{"n_head": 6, "vocab_size": 10049, "norm_eps": 1e-06, "rope_fraction": 0.5, "qk_norm": true, "bias": "none", "extras": ["capped logits"], "init": "normal", "weight_decay": 0.54, "batch_tokens": 131072, "seq_len": 2048, "train_tokens": 935100000}
Each number is 200 + 40 x the weight over its row's rms, rounded and kept within 0 to 999. Layers, rows and columns count from 0. The size before them is the row's rms in percent of the matrix's.

# up: layer 7 MLP up, 3072x768, rms 0.0176, rows 2806-2811, columns 640-767
# down: layer 7 MLP down (transposed), 3072x768, rms 0.00897, rows 2806-2810, columns 640-767
up2806,099,244,174,195,282,202,189,200,192,184,200,199,189,222,208,189,226,204,241,235,191,167,191,237,202,219,187,188,204,294,123,218,205,206,178,223,182,150,183,186,224,203,232,188,251,203,227,183,174,192,211,192,237,190,176,240,231,230,214,257,182,166,188,205,128,190,202,259,267,242,246,196,195,130,267,183,188,191,138,181,186,258,247,196,185,195,155,223,208,214,223,158,209,235,234,175,212,168,217,167,230,168,158,174,185,204,176,214,165,190,328,222,215,163,211,209,153,162,212,208,200,222,220,136,245,223,134,220,181
down2806,098,167,214,179,214,262,184,208,193,216,209,252,262,254,210,206,222,221,304,186,195,206,222,237,225,199,178,243,256,214,170,174,285,149,173,210,199,205,144,208,215,229,249,229,121,270,256,215,182,191,179,162,228,258,201,164,186,268,221,190,199,167,221,187,195,251,193,322,201,241,166,200,207,144,197,187,236,231,152,188,161,178,278,239,239,175,189,188,248,194,156,217,128,212,241,189,131,227,180,221,217,261,174,200,261,227,229,228,208,127,260,245,219,126,223,214,162,208,222,184,129,182,175,222,251,211,135,105,241
up2807,099,242,242,179,272,172,193,252,257,204,225,247,185,235,141,208,172,159,168,219,232,142,167,237,169,152,281,209,173,189,181,139,231,191,191,166,220,164,243,191,205,191,225,204,135,182,222,167,222,197,176,249,249,174,203,157,151,203,235,253,234,189,200,198,180,182,170,227,261,177,275,262,169,213,232,282,195,211,235,150,139,168,214,139,232,248,219,187,208,167,246,177,169,228,207,193,196,211,174,258,242,192,226,106,194,258,195,199,200,254,228,186,239,176,178,244,156,207,274,175,253,125,172,182,144,158,206,235,177
down2807,096,212,181,149,219,143,216,205,284,177,177,245,212,250,158,260,175,208,218,167,239,210,199,180,234,201,160,245,232,168,225,223,191,229,327,237,157,243,196,183,212,131,191,194,223,194,152,212,230,186,207,180,182,191,251,169,229,270,220,231,226,180,224,212,204,225,229,258,171,148,221,199,200,242,202,147,120,164,200,250,219,228,209,170,141,232,284,103,225,212,254,114,201,252,242,186,263,176,212,182,216,174,194,272,275,189,175,185,154,186,130,233,143,157,190,203,208,158,195,263,229,237,211,225,172,128,174,206,144
up2808,102,181,139,138,165,160,158,217,210,193,226,215,124,245,210,189,230,223,246,109,265,157,301,175,244,214,142,176,208,278,191,165,270,176,243,170,178,221,209,208,212,253,199,185,143,206,215,174,114,151,239,202,162,155,187,287,214,186,200,259,254,273,90,237,122,250,175,203,237,160,186,160,151,206,195,196,244,181,247,174,224,192,184,189,226,159,158,196,258,201,222,185,258,187,188,172,311,185,223,234,199,240,169,215,213,195,217,176,177,271,238,234,149,174,146,121,201,236,164,146,167,175,216,232,174,218,205,208,149
down2808,098,192,240,237,220,229,179,218,184,207,204,167,232,221,215,226,216,184,210,305,217,223,179,182,188,240,255,199,234,182,181,129,233,155,171,207,163,239,187,124,254,204,205,228,102,207,209,241,210,206,118,248,219,182,232,159,148,250,253,179,221,217,211,197,170,146,262,217,155,160,230,177,238,229,244,205,261,161,213,235,202,91,248,206,184,209,229,251,202,199,139,235,225,183,153,155,214,223,210,184,225,132,157,187,182,250,182,230,214,216,233,225,208,211,178,164,262,189,216,190,205,211,179,254,214,130,162,202,211
up2809,104,109,244,301,245,191,172,166,245,215,234,207,179,197,232,211,211,211,140,151,218,116,234,252,189,192,178,266,207,163,254,190,284,233,214,150,185,190,161,228,254,186,154,180,254,216,150,174,183,167,241,141,202,214,214,220,227,203,245,197,214,237,217,230,192,229,203,185,237,242,155,182,264,220,307,269,170,170,210,197,230,188,189,248,228,228,154,139,220,221,225,187,140,199,185,226,201,247,254,236,217,258,240,151,158,204,193,201,201,145,214,245,159,238,172,131,173,225,225,258,187,248,194,210,164,177,216,210,212
down2809,105,195,213,205,229,167,168,100,133,247,287,197,201,210,278,179,228,162,217,286,220,179,166,226,230,165,278,232,172,165,206,144,273,271,248,224,82,236,152,256,280,147,169,197,233,156,173,171,159,161,226,264,175,179,213,182,157,268,233,172,249,113,219,187,169,132,203,175,196,195,171,190,172,191,191,184,163,201,66,238,237,228,241,234,154,200,152,200,217,188,212,175,261,131,177,111,203,194,214,168,204,222,194,176,200,237,192,209,215,141,177,197,184,226,209,118,215,228,201,192,201,186,164,218,191,203,163,241,178
up2810,100,203,190,204,168,204,199,177,231,138,158,162,124,198,225,192,274,235,99,252,125,200,221,246,131,211,228,196,243,229,222,204,229,164,121,177,244,182,166,222,250,191,158,149,199,199,181,219,179,186,183,190,258,280,216,163,273,166,177,245,138,136,155,178,234,235,221,207,188,186,224,219,206,137,161,222,162,243,254,245,262,120,193,231,174,158,190,176,156,192,239,203,232,141,205,286,182,218,165,166,171,206,219,162,200,152,236,190,214,186,280,186,248,179,241,115,198,223,246,170,171,259,177,87,243,192,179,208,145
down2810,098,240,248,186,238,194,180,220,177,140,209,163,148,258,241,265,139,240,224,164,291,176,214,225,256,281,171,179,180,188,249,264,225,225,277,233,169,268,231,169,250,285,131,205,261,144,232,176,244,263,200,212,250,274,214,234,199,211,224,231,214,203,216,208,198,268,204,223,212,224,184,198,152,127,148,265,172,200,109,268,197,208,206,217,259,140,199,222,136,202,149,206,203,187,219,234,152,181,183,128,185,160,164,251,175,202,159,162,191,178,189,289,174,189,276,206,279,202,182,229,237,153,119,156,127,212,181,165,231
up2811,109,247,220,234,172,148,199,240,226,176,240,259,221,166,134,259,305,146,189,165,167,221,164,218,244,187,221,261,178,175,171,267,150,196,206,151,154,219,225,197,220,260,244,170,202,159,155,211,114,206,219,200,241,243,135,171,207,159,172,199,137,213,192,205,261,193,199,250,263,189,257,261,127,142,255,203,181,156,178,139,214,176,226,238,189,210,245,188,200,235,213,161,272,185,195,306,212,120,185,231,229,173,228,208,175,201,137,277,230,263,207,154,222,229,216,128,222,245,202,187,235,261,199,211,270,185,204,157,142